Weights of a small transformer language model.
Size: width 448, 7 heads of 64.
Training: a variant of Muon for these matrices, 1057M tokens.
Each number is 128 + 24 x the weight over its row's rms, rounded and kept within 0 to 255. Layers, rows and columns count from 0. Numbers have three digits each. The size before them is the row's rms in percent of the matrix's.

# layer 4 attention query, 448x448, rms 0.122, rows 0-213, columns 256-319
134:149068096108163148136128163135117183141124142125122130142130105133105157151141135098141080179091113133105149121156104148110100108107140128130127162112110138120090133142143128123156138110066153
137:144114144133113155111134162093133143152147133112150143126104139128153125112118142129158084154121136103127134137138160139126168128164153210125109101154094143166133180140147120141124126157111070
140:110109100170099107124112127122139136071125194131128147131163149146129159096126144168131090141137109103087102128120141144146159093139099164155172210124111168150130133135121115161093090137176183
139:151145118173124137193151131128131170108139146135128118118141109117150094092151085145132129128113099109120075145138114134142176192104152108148132127111134134091139108146130119104138164102128112
124:144087145116159112170080148096132110110156096107160178139116105113135138105132122122158077121141124131107140093143108124103096134134097122106128177103101176137116090119140154133100141137128133
131:131165129138144165173121132136105103159163082114128136091149121153129116113155127125128164081215116094116127093105176151152125154090110135132089141104125156143140106118118163147139132109107133
130:140121108153150138109125112141139111155143129113140115102137120129087115123139144129145127143113157119114164088129120113155122153129118095109132171162120155167140130099136084114124123116119114
139:089154149129151118131129162119126102138102137113113123138143150144121148106119118118126106160114170149123111122130143149097095088111111151136114122129160137121100147114138135139140161152119138
137:162144113181120158126090110116141119149144183145168130124110122117127112149121131107100138112096157143121157159121125104130139162122141147106121124141133107102133144167151115108121138114102129
135:134149128075119121090128110114122174132109100113114114177116114134142140141115098145121154124115090122094122099144131120167162136149090133111115154139135124123131134153153135170140157164155178
132:108101123158149103157171116147104134116091128111100151104115089118129118161130102110141101118123097134143134127135113123124101123163144090136098134122107118146153119132144067169100072129094122
135:123134149144142097108143126151127163132087121126142141167118127150135147132122095125084149130169065130081113119128110170137098149118079135151119122111155137141142161137138146144153097112096135
134:126141123101129142136105112145104114110116160116133088142104114122106140149104156137093156111126156140090158103172138156142086106095123153106150123120107120145156151092129114134151117166114135
135:150127073151083128110118103102095153072161141166137127123097118141171128133162115105128097124111088174154096145119121121113115110173154143179119112130112079104146103135148148124146096120112112
135:101112116134114135133132119115069103152110086151153136119151142165188142178121139114107112081095121143097146127128105133132105137131160131138152114139130121139113166117117109140137114154155144
136:115115122163139114096107119141123165112074134105147152120119097109101155123143136125133126156146109111146133100096135075145121114157133139181145138155169153120123141177112159130110119112138171
128:141105175135134162106109166096088137096113139133157152127134141139171099109123126090141116156169183198151120111112127122112136138136114136129135108088113116102150124130120088141103095138160118
143:117126129150134145149145153086144121120079170152109168136114129179118136121167133130116115152117132129159094107095145092158130113114134122115125144144145141134120141080125089133194094138110140
136:181119104137131103169094123120128153114116157178154151146123160159155138135120092136175167135113161124116159085146153127143167124145108139119129104116146135160114116068089107123143139152142077
141:126105102110146155154138110127131114114107127096137122154116147124146147136135146118127148146154131127154167100091105143165127098158127120126092105116159116151159111119109128137130185160132105
137:124123129149142195139153134102099109122183123125091096114103134124123150130155120116105143162121130131173141128134135094119086099138127168161167142139116147127092115131140105151128128120089143
132:129129133091147099169143126134127142128147136190157162200108097154100132126148138154102139109136127139152143171136153112051130139122072141149138138129132116156114160147141127101132136133126080
133:111108135092135113134146117159117138125182150153108096096180102143095145088114121164150144127119159122090146126147161090142097173115091102146153132148073097132137149128111104116129111126114170
139:106122159165124101138125108133166130143148170141128121136108126154104116131182097092173143140130126154112137109118090152104119114132125154141134132134125103094109116075107128122158164128151127
133:151118105156141118128106130148111140163121116191123105186125117081149123164144145106148127177122130137087095148127100122146125172144155139151156104107093110120101150135110132130107149077136114
135:108127122132115125108120101125128150138122143104129166125136113156127078143111143145152109177118103131138178189095145138157157130115142120111136095144182118129132146100122120126148145123154138
138:110106156119123162137124111119131116164142157137124097121072093141143105146120112146105121122135146092141110142068114128121076137139121083158142085116175150158158122185120127160174110113154104
135:170067093116131121102155132103141142122105133121112131129203103112100145142140119146128133149116153130117090108142091124118110149144110123126143129113147143124124116113151139151097094132155116
131:163158116121135103180141109165127109118151112122154080153124133076136149142134142146089194084162107128132137112117129091131138141135129174127127097156105140153064072137129108123108132131133174
139:149106090118086148102181144105142106143137100088130088142154187119110130118136153106123120118102132142115138137146116114126122127106148136116110099171153128130098076069140161132137152144152139
136:160135133158106118115088102130112153129140149133127125132116132156118114128099163129136140110164068130139112124130099164136117096147113097167141115152099145105092117117115165171134118136153078
132:144122169115100122140098104087107125150111102135125135118155112122138115108127125142123127080153164149155122116131101096138121147105126097129127133126152121106080141108146110130134148146116123
139:113155138174136151122126147161125130074171088101118141111112145108090128136087121127140169150164113105122134120154114134141142151144108121094135111152099123075159117101134142156185120115145152
133:104087164137117121131112116168129164088115123143164123147135115143150088107135098122146153161163103077155152084111138164093128125134125153167109082145117143088117143086109154147112117132107169
129:138136114119162106142121086161108135142082146179099114144102086104155118080085128144150144146134095095118186119166081133156130094161123141145142152130092137139108119097119133090121126137138123
138:135160086142157118128112080112102130161138127101084119123113164121126113097055094142177120131112136133118125115092096112106116181115088155121100126148140104121163124177145118142148127133131123
141:163131111119084099167148153138139127119149085129158149106142118138152160126150154155099169094157113135126112140113140182126156139107159150117107136123143094096139138172082148148115109153124097
128:134058112124122146140116130076139155183119125147099154105090134152127121112122116097119123114112129148130136143132120117086134203116116113120121149090146085161143140144102126138122112091153117
143:111128089115130124153128137112159107158121093119100118107128133186130148131107129174129082138112135076112102151122098150130093104134145127118089159143111119117138135163112107086132148137151150
133:139063111138144071131107095135101151128114092143127117108156143158135136129121098145133181115093181100136120141083127109098148096137184155125121136162140103104143160158126162093151130120134057
135:118113154114140148159170147124150090124115123064160180097155121126163152142106084153119126189133138077099145157137089121110123089125102171095110077132109068135122139142132183111128175129135130
139:100152141158129124145119128131123157116119145123139112075107147129126127129111134106153096103167160144130138112101095129125097119132131101126130181123138094140143142121117132129130107110159133
139:092143118145112167149148134162150116174114148125198084131140142102102154116134101120096105129119122107099112151139125161115136130109135121147138108141140125095136130136132094138140147157164110
142:149092150115146102156110129132114150132109122181081149148123131107156131161105102122095115139113105122118165172116134142102112093167066085119125114093133157081118109133126102094134124092109154
135:132108127150081148102125108145149124122108148105110113144113132142170136104149098144107135115142145122153125157112122076073082148133125158125121055117103143151113168126122091130085159144124147
133:103093147126103145125139132140112102146177103099135112147095140150145117166125152102149156125106110129135107133117100142127115133128115095112126123142106153166122096130146116171150101103132116
132:120142172105179167135085150135120144147134131119141119146161102125115105125110151129160123137143123131148115138122126161080141119153156102138118105165102140120116141089110107102136096142119085
134:107092178108155128109151099120146103099102137153111079098135155113116124145089125117153125137118091146124075117117181164119149177132109165124148158149125121147123138144158121106151135137125102
138:133152146125095136136129102128169146122077116191116124105108107119155127138109148141122150124104132118118154141157146155134143146167114131097103111091123172097172116078127135113113158133141126
137:097174147114137118087157104131081110144108102099126124150104114165170123117127159089110153105120101138084119145153151155146127134123142122120121165124130159158100112084125128132136100131101134
135:132153123120128120148089123112140111120137138105094097138094128086125139113086115155106131118134103121197098118120140170105183122069077161112138078125136110129107136128116100109093154171135102
136:139124133210150174121112135114164178088087133109124136130117138122117155101134145145107113132136153125136097128145088139110112088148160164129153131127156124196152121095079136171137128145097106
131:123097116109178120170102120135106139137106140126099117089120091157121142150144166135095069154110118120139125133132091149143144117085175186155119106143158139141113106132104157080134182171147160
139:119129170110196156142128139124132123134182137088185149116112108082142147143142127113141161122151118170112158107156142129121128135138133134126131139142133106105115113121152115147185091124162091
139:141092137148095111122109105151128103137156107123093137105154146093093119164138115148146150133132127126125098138078143150140126140096110097146129143120121096113136111101142165077106077133115135
131:128112138123127109115149120129130108119160126129136125102158141086156085137102144146124176146163119112130143115124099070093140113115111094121141175147096144165147143171157137125064136129112139
133:069097133139133138126082096134148113148120107126149120095113132125177142138137076149142158105136104152145127161148121084107113149138136132141094160155104124107142175143129122141135105170136108
141:128110135105123145133172067142123134163118112118127128087132137059163155146169161124107119131116118135079136158158075130148173125112113114123131144126157091145129122091149160128109125110113105
130:148109118128076148129150105135123115127112097128103105113134122091114186130161116116133083109148144135105129158146083141065133104104138116148124124135138115127105143125134130131122140116146146
134:109101166131134109134104120158130126152142116132133115149149142140112139150162094122136134098134145137159130106121147137082154109110141164113128095123114107119145169164097100132106121138140164
131:154146131128104157116173144136144141145132133128084114112134127144099158124130107127170149160148162134100149146157136094108162095121099091149136150096114145129115091141105147139157085080127143
135:087162091118119141135153084125136157069115144142122143114158117162105089125092160116162097095152126155129139151125103149129146108122113131115105150136075114147116152142098164135148102099089125
141:122121118169122137123143109145167139139124129171121138118095168160102148121115163105108089124105109149181139150120101152115131113078088125131123168119115132099127148111072073122100152153113165
133:125114157131135157118155119090145131162124112145110112079116147139126100174106124118091101151109129120095120140095147120133129118101123111121110112088102125165072155101145131149090125071152153
077:136114131171102126110138103131142168081096143101107133161169114117118156150118121165137130123129157112099139156102133134119134125108107155078153147135123145144133091114147156126132116146142129
078:130155111108154144101119109126118144166155111151150139114159120148128152092111104130148184171138088179138129137093123108173131085076099136143141142145125128098085153097119119110145114119136152
078:158066124160107127150100127118139110107145135136137117088070170134134121164107113129064124121155190176121151113102145166159072133111103127131124161109140101143135173131098121140119117160136161
081:128130145106113119135094139097109141176117123104152133139108145144093118126149134107113143176124112114123122137121080123127158122139127125123143101094123097108141139142120138109140080123147102
078:115084119150134151107127133104105188133124118162132122133120173142137120160142124142151133129148139181066116099161131137138169084142153141136084128125146117136114134069121113108108128095089145
079:163128106112117151085132131132156112113092113174113185124098148134136101160146131159155169127150101121128152140101154140124132149089123107125086080150122139116135095111143156124169121117086176
075:153105129155139081135127129130147123141130108130092106122118122137166102138130151124146107148103171132109146106143122119130156061158113122134145131126155117129108117118186109121110108114117167
081:161137115185102107122105081100116187128133137140172129119064102108095095147114092121143112058133167126133113152113140111106120138096146091132088122111112139158167120142118135129164123135142133
073:143145122103111075146150107110121138150096094128109084123118127127148119176157125156122107105160170076088175145179147109173108151157142120166106121141112148126116127131116142157122132155135111
081:178130107121152116123119131121107111198100143149111131181136147111128148098143131112116156098090110148092099147139100136071125107130111103144142141142127125083111132167159110149105086157102139
079:102109138103133176124122085127125133167123142143156103078106125134133138142137128114152149139123089129102146137087144110113123115110134132124158136110118108123121098122144136109139160110113134
077:087100150062170120073137082124119125122110125178120098150162157118151132163106136177172169123116142169104137094128084128142100121104112162088128105160139114137119160172138136097138144135121171
073:149136135095107187125150143109135128119114064144127121167109149145153162142142136140158109111135136137126103115133107109112141155179178114134097106120118148131141109116144130120122083101190111
076:122135121182135115142141134131131160075116112136141161142113142114123105090111131102135166099121194114166135131092140111135123081104114072150155127142123130157110164127109142102149152133149134
082:140147147065107111152134142121155115129149174089151173071117118117125126155136099099157152115117100124107137156125105184083109156131142125132143082100150127109108130163141131165103127134132141
074:097148135111093160108135106100124130118122129137145108098162124132134078179142143137140155107116123143125139128090133135101151145114110158121122173092122101138140092097127151123126096155130121
078:116143090093087139141153118079112118185110144149115149124165101122112130145157120115154140097098104159112150139118085116164062154117124113154098111137127130115116115123103121155098138106146111
086:163152121149102082127127160116146121126153124111119157110122139116124139137149125140145144107147124118103123116141133092199148110089112097146129107208106138120144125093149155118091132180115079
082:127150143107122090162137089154118128129121146130144076136154097140118149131103134160170145097134124139086156125169096194104120141149138150074122080133131152121159140153137121114090124125119124
080:099130095095170126154145118130168170142083183145123067119173146115177153107113130122148132116130146137163109109135120126125114126121158102131155131125141156135136133113131097103128149094146161
088:113143092165116158085128140152104172105136143134108170126113111091106156148116130127159144132111128133157136098156141103132110106124097086124113139141124144089134144149132093138184112106072138
081:111174140142109143115147099072130185117120170139139133122093153149162108133134138118097129150124098097152110120152148122114125120133149099137130133131109129097119157135101152118144140128114141
080:116102100116112163130136125129151138135107131111140158136163107086103110160098118085100159137103143121131124155088103165117100179165135133139137178110122123107124161097095104121101134106145136
077:121140160073128118143116151119130103131136107113088141130125120132152155155126148132152123094081178141106090147136129112111124142118114123111129095125107103101116164107147164152094148157117137
073:132156119120125147119128162176158152150143144087130105137107082138078136158164125150094102136129117073112154118150104138123110134143095132097134095113118165153165142113106145119132117132125090
085:104135146128088129134096109106099157114078148139124114168139128117123093174116163101116135105128132111116122133145133118175144102092119135123149153105079121143126097103126133099114147126120131
087:121127147123159142093110103139132108100129114168111143103092174116124122135103144132100162139117118085116125134138158129142139167118084154090087096113135090138124155086130134137128126142124156
074:120141144151119124129122135127162151150102126129083101168133115147128174145136116138097154119107108139122116115170147106144147103118142104140111055080113160149158120083116133099116156126123094
078:117084118149144151135121095135139129086150118128103101126118166149152120154103139139120155147099132123135100131131128141121105167097167136077126076114111115146112138126159146133150142116136132
077:106109140135170147091119110148135168127168142134141159087132095147149115071120173117120152171110152157159095099090136131096124152125097143135083137142133114098121166134126087126171115146120171
073:146158150154143145106139136122115118137106167127121157146144154120152120120114113112140109122107109110148126152138143111128149155140132100153122153104150138087100100182142123121153085173090173
079:101155135105106113126098127157093118156120114126180135130128112165140164122120159114146136119142140106111134107182136156119163171181156139122118150131126118134132104171143075122102142139081136
076:101103131128139080110099136160139124119143151093139128109137141131153137101094140091121144133121079116177115159093134153140099128076122171127162112120109105147109137101148128134170152165118097
075:149138124111173113074142111134076198106112158141151147113123117151121107152091100144182131090130102122144138132104118143111130122127140093124118146143127084119086137165151140116143092117121152
074:116101141129158096133131122158140126153087106141123116113123138148128123124126162117153149134148115084161117161141137109118095095101151148127114106158126149139110118097129172117146120122167120
080:150107136186150108164117103139122175173136133129073130141169118159117134129142099102139125168156150115138097144108119116142125131141093128105123101137131111162138126121139154118119172133129094
080:159147080155121123140154150134140104158129102136099157124140132145148118167181105141107133194176132145126178077129168119095124148144166148138126140150145106141161134113093121158124102161154107
080:121149156122130118151147168155149129120125119108152178145173102103081148129145095133156123147150143177163116110150128140178102146150106136131127100105140131133120150132124131102141079161091096
068:099145149142171134146088109164155161159111109085126128141100088129095148127151148174153119138112088077090164119144158118127082129116128157097131124099129095129111089079112167141137156158136132
083:118133143122090136133100093109096096099134136142141140171125154143163110177149127144099115111135131136119126114150170110138109141174113121148090155116110125113134141109111118146125134227121152
077:126105113146129105142167157122111159120122158125174195095151131134117093126146101108109166106088128122148111126070141143092107142134148108114162126137102119132120149101133164120138100150096083
079:175121167159141112105106108153112102153128134127121094119096117129126112138105132125128134109121116105150138154175150125154103125133140103120137109163128123139137166130126145168129155117134122
079:156113115124120138143145128099131123153117101142111164106162128103153135120137103147079136155143144117131093110157157134130097125144144168128104142153122128165125140124112149131115111080141113
073:097139135142122140106148096111151157140151130109147149130099115139129094133136082154157129101149180080103168119084134135096161130132104143163143139098122077127120108170145137141104152147120124
076:155089110161123100105094126134136148095141098161168095127092140107136121135122139121084144147117171155127145149134142112131147081115129168115153106095156139147080151139135187120194122116111098
073:102143184120162164113092135109108123133137107113121121163127133121151114090127104116075124084126125153167115095143150134106164059148120111128125144146169131086115140145163122085099154088114094
077:147129162069139138123123148172152105130113145064128135112115123140146122154096079130120137133125084134088119173109106134139148131110127154097137138146142113122150110156124120141111114147170105
078:097122127131127125143180083169141100149122164100128146148174120130106132119065122125156102151082151162148113095134141125139151110103119122166126126160074108129135121107135136112132132108146120
074:078130137128160118081147127113149151117121095171090079172171146134100121136059124141158109121140107111129160091076084174125076110098145164114127168142126120162138142144135121113111160120132167
074:099116141125133096158079104135095107125132088140147134131074127147114108166148112122167076106116096101104079140127163156090122128125107116146151136107123147130125122149103133111114141143130102
074:098162141058092120121154128138093062086086114148160134131098137133078160136084129110158099103131131094147163119099129165114137153128149103116129119132099111095160161148103104163155127137160111
081:152101110145130144147084157157115118107101060103156096082117121130114149104142133140112099128140112132145139127127097162098134159094125127124165121095111142106129146095131124112111114105162186
079:137150095144164136159126101121127147114134129117105136127108112150132135129123128159128143161133137112131125141102160103112160114082132133118091123184119150127128120159136158091152144131141156
078:134151149111119086153130125149114138123151104107102119175123153105114113166116133121124095059111134108122135111131142116107123107160141138111102095151131119085115092117115090151114164125126107
082:114143105176146129143111132123138109149119124121109109130113095189121139150158147132136093131124101127169090139093103118142158117137079099167151136102134094114118129186127101079103130122172099
077:183136145101138141106167105119124115130114136154134133157102131110124104139155160160116142114077110137131107155102096077096108085128113115124140093151081147106118140081151094135104127108123108
082:106108095160169149085076147109106151105115096138121113083120156148112127120126124112129122139098152135101144141119117153133172112138081149151159159085113140160121121146079114127113131097086137
072:142103163047094120104152147138158109093087111162087147120099163130154111156142159112127150101168135123109117157117096154115114174128112142123066129164102128135128135162144143147114122127098118
075:108154124090140127131098169097133113181085190102113123173174118131109115142105112094120135101111128083159136122127159127121142100142104185170118119151159112150102110134108119136144173163124132
085:160088103072124148124131130173142111101177119140146115075087144109161133125140110150156118112143159152125112113141137167097162168123173129144151134125174120090152093121104149128116127124138178
071:093151132115137129131128161109136156109080148098110126153097121167110162138139103123100094130151075098127099148135127120131136113149129142159138143110145101151088101127144128150130143139116118
076:032146121124129165128154110115135132099107144162131078143132139114137135131156091115106154120105128149125106131156121122175122143148111118135100139124136142137169098128123105115104113158131064
083:151082128128182152145120130104145136155105162126117114161127140130161123105119149137121115123133138123128119139119087123149153121136121144130128103100145134138122101116179152104154110137134122
073:139228132063135092157117130102106132126119137103097163125124160112156126132123147100086152104150145113135141146134073137121132143125116107154156118094102143121121147171122127135179105168147154
077:142112152125107133137128142108119107121127103144171111124145147132147086160150120109117097089121127164147153135141117139114177123151138127132109097136093095094169183118147134107120153063146124
086:112185115138131096150178153166123158113101149074128128132109111151154133131120131109122119175132128167114125136111144137136111134117116184117148167143114121165137150119173120117167132145140149
079:120140168096156097133125140139112143139104148149135103141132106151100143131142057164116113128103141128126115161147147112114168105121114104134098133110126149127098115117097113141137155133161131
083:103083166095139122148134114176158108140141156124150102158091148119094124166076190120123127107147091106116130164128136141127152123119155179118088081141123129117119126133150140123142099130131112
076:131136139154078096129169079129132155110163108148127151123140125136124125090135103142098121101158142110132066135138141125105165156109097089156143141123125150125148088181171145124140113114124123
080:139176118088107103143140150100126083126158112094124135169157132121137140132140110142121138086161097169138113151122140115105125100102161114143113194084144165121153151122088130148111144164133092
087:126083121131120116129140108123118093077152166135142105128135112164122131108139132075112119162131148134174170163137144106116162165109109116172170125129099154166132100142096135133117121157169112
082:140145155110138119115148134112088125129118158153128141155122117123112139114128146128162136123154095132110123175129138128084110125080116126105125121114130170159166135159113129132161078161145094
085:135142110129122095093112133148142107103110108147113076156178098163122082123160140137102124113113093135152131122167133137133151161185115164123105106128099147113128124111113107134113096191147107
083:131101127163123114138100158149107131120155102173099122096145152164138107085133102143118131163133098124153170128108142112125134137118119104155125176145135106162141104096107139091132164131144137
081:182125099094174156126151146141161112089155092104129136082127100145121140097125090105113116124121123114150127154171136180088121140156142134120142143130130152128137111109145129155145147135133138
082:106194141170154109115154132126146165126096133168132134153105149131111148112100094144164101113134116196106114122140103143094175133108140165163131116072129141100114165182088101116132097117133126
077:121091100162169103138127105108121121167125135142150128115110089148138151123149109126144102127136155152123117108113106117139122152102037103080121108139114084109146121149105161113079114114128155
078:150126112104134134164120120126161143138140141109102115152119143137135140156106084136078105138122133121081048108167112122147153166136138106101087124138150086191118133115101128118129130122133119
084:042163114096140123138182129159142082168121078129149112126133123150160125105091120111101119126114149102102143121129111157143132113128128133101077120134103127125118157142155146157169103143121128
077:119145125182123146116122143136131086158096115142148089120126123104141098151129097127124099112108158126102117088115136102128134148112187107159163132127156136145133126139086158131125106155128186
079:088089106124140172136115153136142146128119104122122103119152113150104137076105111171104144177163139146112170144124170163145107133124080116132160135170104138113127172084135131199077178156109136
074:125109103116115137144145170165119123121098161138131121139125079148095095128114104125125109166133133130167106109143108149092148137140126079106140149140119133125139119136138122112130131117145103
084:100094141175127112098061086136154113146153129105180121110106093142137115134169133133143128125111148097114124148119116160117142097085132112132090118097143119152136129108122143119088140138156110
077:081163124106150112139138153145095155156160164139139144089156160107123103139134189175102149144120082093133129159153133133144148136138135150087149115087122122104118100136143151115136159136088116
084:141147091117114135125119127093145095150156128148118106123083069078114136091144149150150101130134121136126153115137135139150104125145145042181104179103168174112134118120113131141150152156128121
080:125143119086144115211131124096129123159141170131140124145088088092111129112156135132139168115122134125128124102128158148144162184108104084123102081150155144118105131148158164097128152142076093
080:167145117124130132112084151109137116083121093145132086113090097102149113106118122116111138131090175126170135148123127100088162170119149113127157147143157165141086073150171111129113107139138112
076:170159146107148089142094116144132154129142104121161087143120121155093092106114111102088166154122179136123129168154159107160147129133122095115176132118124138079125136147118129120120129083112123
080:124142163109151153144111132130138185135161127133075126157170119112187126101145163105134111162159095158114167118107141157120122147112083092087187144132132112145095145095128126125146150159101106
080:123062140126115125125140139133083146134116160171128080069145123120133107095168088136148156113162128113098135134136116145127112135131101118108109128137147128145097117146165144168134147131176118
082:110155128094063138106148120126159095162100113095150144118115111132095164133098099148132136123141125122111136106154165121095115117117145091109160121087155136134129153079088101139124152125128097
080:109117142158163151149094134116141110144111110110103156165155087126144145097170090130133138161125122114125097129180166103147131117162113171167134154137115149162141136073124121139116150110090144
083:089096147144136118141072118146136129136107101128130125129120109170124175136103107099116103093116149105185133092126110129158135124131115102125085086134143133165152128121119129128136130131118098
081:099125142080094100140178126131144166098112123147118133097136100103126107131118145103096130109143170125097139139147144138093105111174155152129149126147133131184119148122139114103102109126125131
079:104135147121127126115149177163131127125083140129130178127101123131112123119144105153131135118163107143147091168158106181121169173127089129129142113117138148145134106164126120107118070126174111
082:130151098112118127149120123146130123095144143124149112104149090112139142129114172139152165117134111135107144090126124178117113126131104111118161107132130139149175082138109160128143114150178118
081:169076125116140141131128138127129138117151099141096126113115140132134146146085071141157140114098117128098122099103108136121120117098143138141139162134137105123110106172120114125152123118152107
077:127134137155159140131165149105139120144136108117104141175126164153100171123129140087114109133124122159136135097092130081138129077114128099147113093126152118136126129119138095153148166117141130
084:122138115158128147147097126112149101110091105109108107127155138152111172141144121150162078071113114145110091151083176134127172155141141120151129158126128145087144172120122137189141102109141117
078:136172106116117102147108147134127095124139072150137090096154105121124101123051104105151085108105139063086107152092107129136148109109186133128120127146133113164131131143149084160139151124122134
078:102133142158134148152105189058151094126132098095132130106077128104095141092127171138132118132127158204183119123119088129133108088112134142123139168127136137111128146124142157143093102155137139
080:148180131144102142145130164153126149145146090125135163136122131127166112141133123136108147119142151127082191110118106144125136104130145136145130119088129109122151139126091102127150212130148094
078:126169164092133137110159142099117149080179139138168125162098142088157133089126135112113142150130093105125141102111101145154174112125145124131134130110129116123137130129102140099122117078140178
080:089105131134123151085093147124115123108099143102135116137133078127184171095102174144165128129115172116083093191083154126126102140180115153121134100145124117118150118116106140125163166117140147
081:151118145100112149086107156129107127130113155081102135079123156159161105119127184152123110098155167146123171157132143136120102146084123118103093149100151125164143159084123106129176126104108089
082:130154127154143179178134130139104105144128143151151126092135069133097132084126096108102130123122130127115106192140130164169140140156124116129129123104125165084133092127150145132106098140116142
082:161092117080099132104155126129135144107122114137148134127099144150087135170125135168106123089107110168139129124121089113126128099076164086119134136138119169079125147095157108134115155094092146
084:088097138083160130143152096105115104136117151109121166094166117121118127118200091164106136098129181116160146136125114152139157155122157133123155110104143149182140143148101145116120135132086125
081:056110157084101147123153122136127094146119115113125108121102153094154122108114118097127090115143129124129121094161143098123158153120131118110155119141153162148089164115119050164116135141167139
084:153118132141118110163114140123120138161164163177125132069144126120142097062145071124154148138088143134130109123100101096134134117134123093114125112081104135121118092097159161134148139114164134
083:104111138158111106106136133149082163132209063143133138100149163075117151101138102129121143157147128077141110103107123132115123156108098106094139092114145117154135121096184140113084107142127111
081:089184122157133131120148119106168173143117142147116137125100147203149119093173135139126165152076185089103145097097101162145140134120145117126138169144095132124132129141095124127126109120165115
086:127147171134168142146174130114120170133126107077135181184164130102114112113145077144105092129128132102107126109129133122158149129153159154143109142156147098109158080171112150110095115123136137
080:118127138113097114186148119140170159108135113102168185144113081139125143121103117133130134095172164153150117159064116121108133126114138168141141104116150159104106124128145153100130076119134089
079:113111146099112152097151139140127146107158122121082150135112119159123138124142146134124141147185113155146144169123120090135124115144086156162097146146112111116157154106110127116098146106125111
079:128141109110081150089114135131134113131122100158117071110143124097122134157153138123153142155142119131118132134146134089140114139146149103121110111135141159125134150122149102098098135129100141
081:123110140142069131138083120114139156127153059121074113130144148099115097120146112144125092145140161110083139107135097164140078136123104150136140143183124136155135098119123157147113110152186116
077:121125137113130161122102107083132103150146115102173141053136150121109166066103126143156139111137141133151138097138148123157143124107120087168128125144129136142116098105127144163090116089179130
082:138112134102109124146119123137128152147142172141077111129126156162155147094157120169098193098137149101158090132128105096128133144156134125132118176114145146149146093095111142165133121118120129
080:138134102145109146166089121130112124141134153127092148138091120104157109139148141152115097115154180140122179120135142089142095166134102115106135115125113138155130128098159109135112141151153153
078:131115129168151147122116115142163094096135113120110109143129079125114131094107118117121129139141127088096118126107201092092080111111129142143074128149108175127116179120101140162109118101153132
086:101159152206116158137105109131172192172129089084120126128095072143118136121153092143160122107127158154113145133118158130149135110133128206087090148129113094127095167131096150136166164116166126
081:113144090171087093071129109103118105161135139128120106125117164093097130142122102143138149158119104132116120132142109091198105134128124100109119111149133087097106164181152176100183148114143145
078:153132111188106136105148141124146177131111132129138107203126216112092114139137112092140137128125152140160128107146135103141135103193135118120113122117126126127150122131151133120160117138185095
079:113108144087090130146130167134164147123143122116118178129114133159104124125111180139128135151135142093133136125147122137140168154139118102145108147133130181117112157110126157133086129132113097
083:112131111162167108115093170115152107135164120171144147161137078146126101144155152127149098124135136157141150087126105140134122123175094139132086127109154098078127112144130131086152154104120128
080:144161105155139157118140132147111168089137174137096112082155136091107140122111117106148179120097116148158093147048130141120097139132104176128137131137106155178161114148116146146149146139093118
084:168148126114152097174148129112154096151159107149139142113120154130098152122147118125134078176115176139137130157178122091096128137164108130172132125139091124118139076133120122115100096108175150
108:135126114150143172155150132141122147153156139091133141160139083160132118123149100085166133136115126096128142108119150095172175121165129170169117090174149123121104126148145089129108129126112112
112:132131117103081079154099140164120153093126142123135095095139121139111123104112139130118120176122156133138132111134141116184128120130129146130126138159143108151129096112136104158132096087098106
103:105156131142116184109177120126125134131099151111135111122120114146108126100157109144150167095167167107120134134151104135130109095126118123134088118155137083129132147150141132145091138111105113
098:098144141141098145119143107071150124139159136096108161100118132123096185124155116189099129123137098140101112159103110155148148091105107124168120134112128143140130143111112118088079103093118123
109:131105113137129125161122143120130118154115162110133091109120137103154105131132107127132128141106146162120126115091091104174131101112133112103081125107123126120122115143119122119152147113113139
106:112113111152121129133150143121131086121113110113129147128153151112117143156108123107176118136102130077113127138133108106106105139106155177126150115158092096111081116141153095135158116124119145
111:173153130141143164175146131138091106134148087156128116163106134167147103124122130131143109125120120183175129119116107122148133151115145101129142125118126143136129105138098150091080167116113119
109:104172166118149174094118090120123145114128142118119117127110111109113121152182111111169106125112099160130126149105135113133179127132170160149110111105128147155159118135098111139117150128127140
107:117124109116121103151149151090134146169123170123152115166125118120110146126139141167168104148135116144083094152075118169130146130130117111150128141130120132132094110147129140099122096143151126
106:132110078118122146144126128146114109133116171129132136151162119117167142132139147117134110140127159105147137124132135136160128136122109129139113121159105135121155132104073144112144127123116114
107:163142092108144106123107144107121118135086093136136109172153137150114166143116106139130141146078083115190095124109106137162114103133147119146150165142141076165118128096107156146145166098139202
114:148194128116138084140158135123113139177122106129119152189142126141113118084117144163140133132162130127110180098127126085130087152153129174120129123154115123129118112150139120138149149140154127
100:093122140142127109093160125137139156112100117146109176156110129139154154119134095090124150143127155129132143100147093140107140163113152150116095132123130119124142121111120146129107159115133171
108:155168140124149137109124144135135121169113123134075149127115099109139109144125179134149112126142165121130189115152137143118086086149117177073106143116129141129145132097137139135139151141101096
110:121140108116130151176128162085130178096155131099116183110132159087142125152177137081122097192088137147125104166127131113123144146115170137107125132128120142118121115128127102122106125146117107
113:094104122124144131156147112130083080111120136158141118124120122102070133158111079149114109121086129126175123127145160117086113135152163143134147136116125090125106144141144146121121067163078091
101:133172109120144101112140126131101158148147153123126145152130170124110129090101107128134102148142161106113213088135119111096056140142101095144149137160163133143164144110145128169152129107161141
103:100200110140131135109132134134151061105140126097171150138081143143137116143103119112120057121125123134124134151095146187144180113151122115121144146092122111097157114120152074158116140114111114
116:126098103139111117099134160140131140150125152157134147105163126111114117150135086174115155101150128144144138137127114069112099137152132071152119113151112101129139094124136087121082121108102118
103:132131102129114160138161116157146107176145159119162113111116103129138090128096148114129140162135161139106123141141123195139107119127131123126125139088099145160118131142105120101105137139096145
105:117114144138149133129115136184107134135143109151121130113085117129166144132137167127124129100124125120139104159120095160140109126143139160120176151147124087121128135157161110119123180104140148
107:113168132148144093138129162110106117140155126144097130143121122141104176143133132133096152125145100140164080155182103125119110082155076149128127111112122100169145132118156130134111117131125117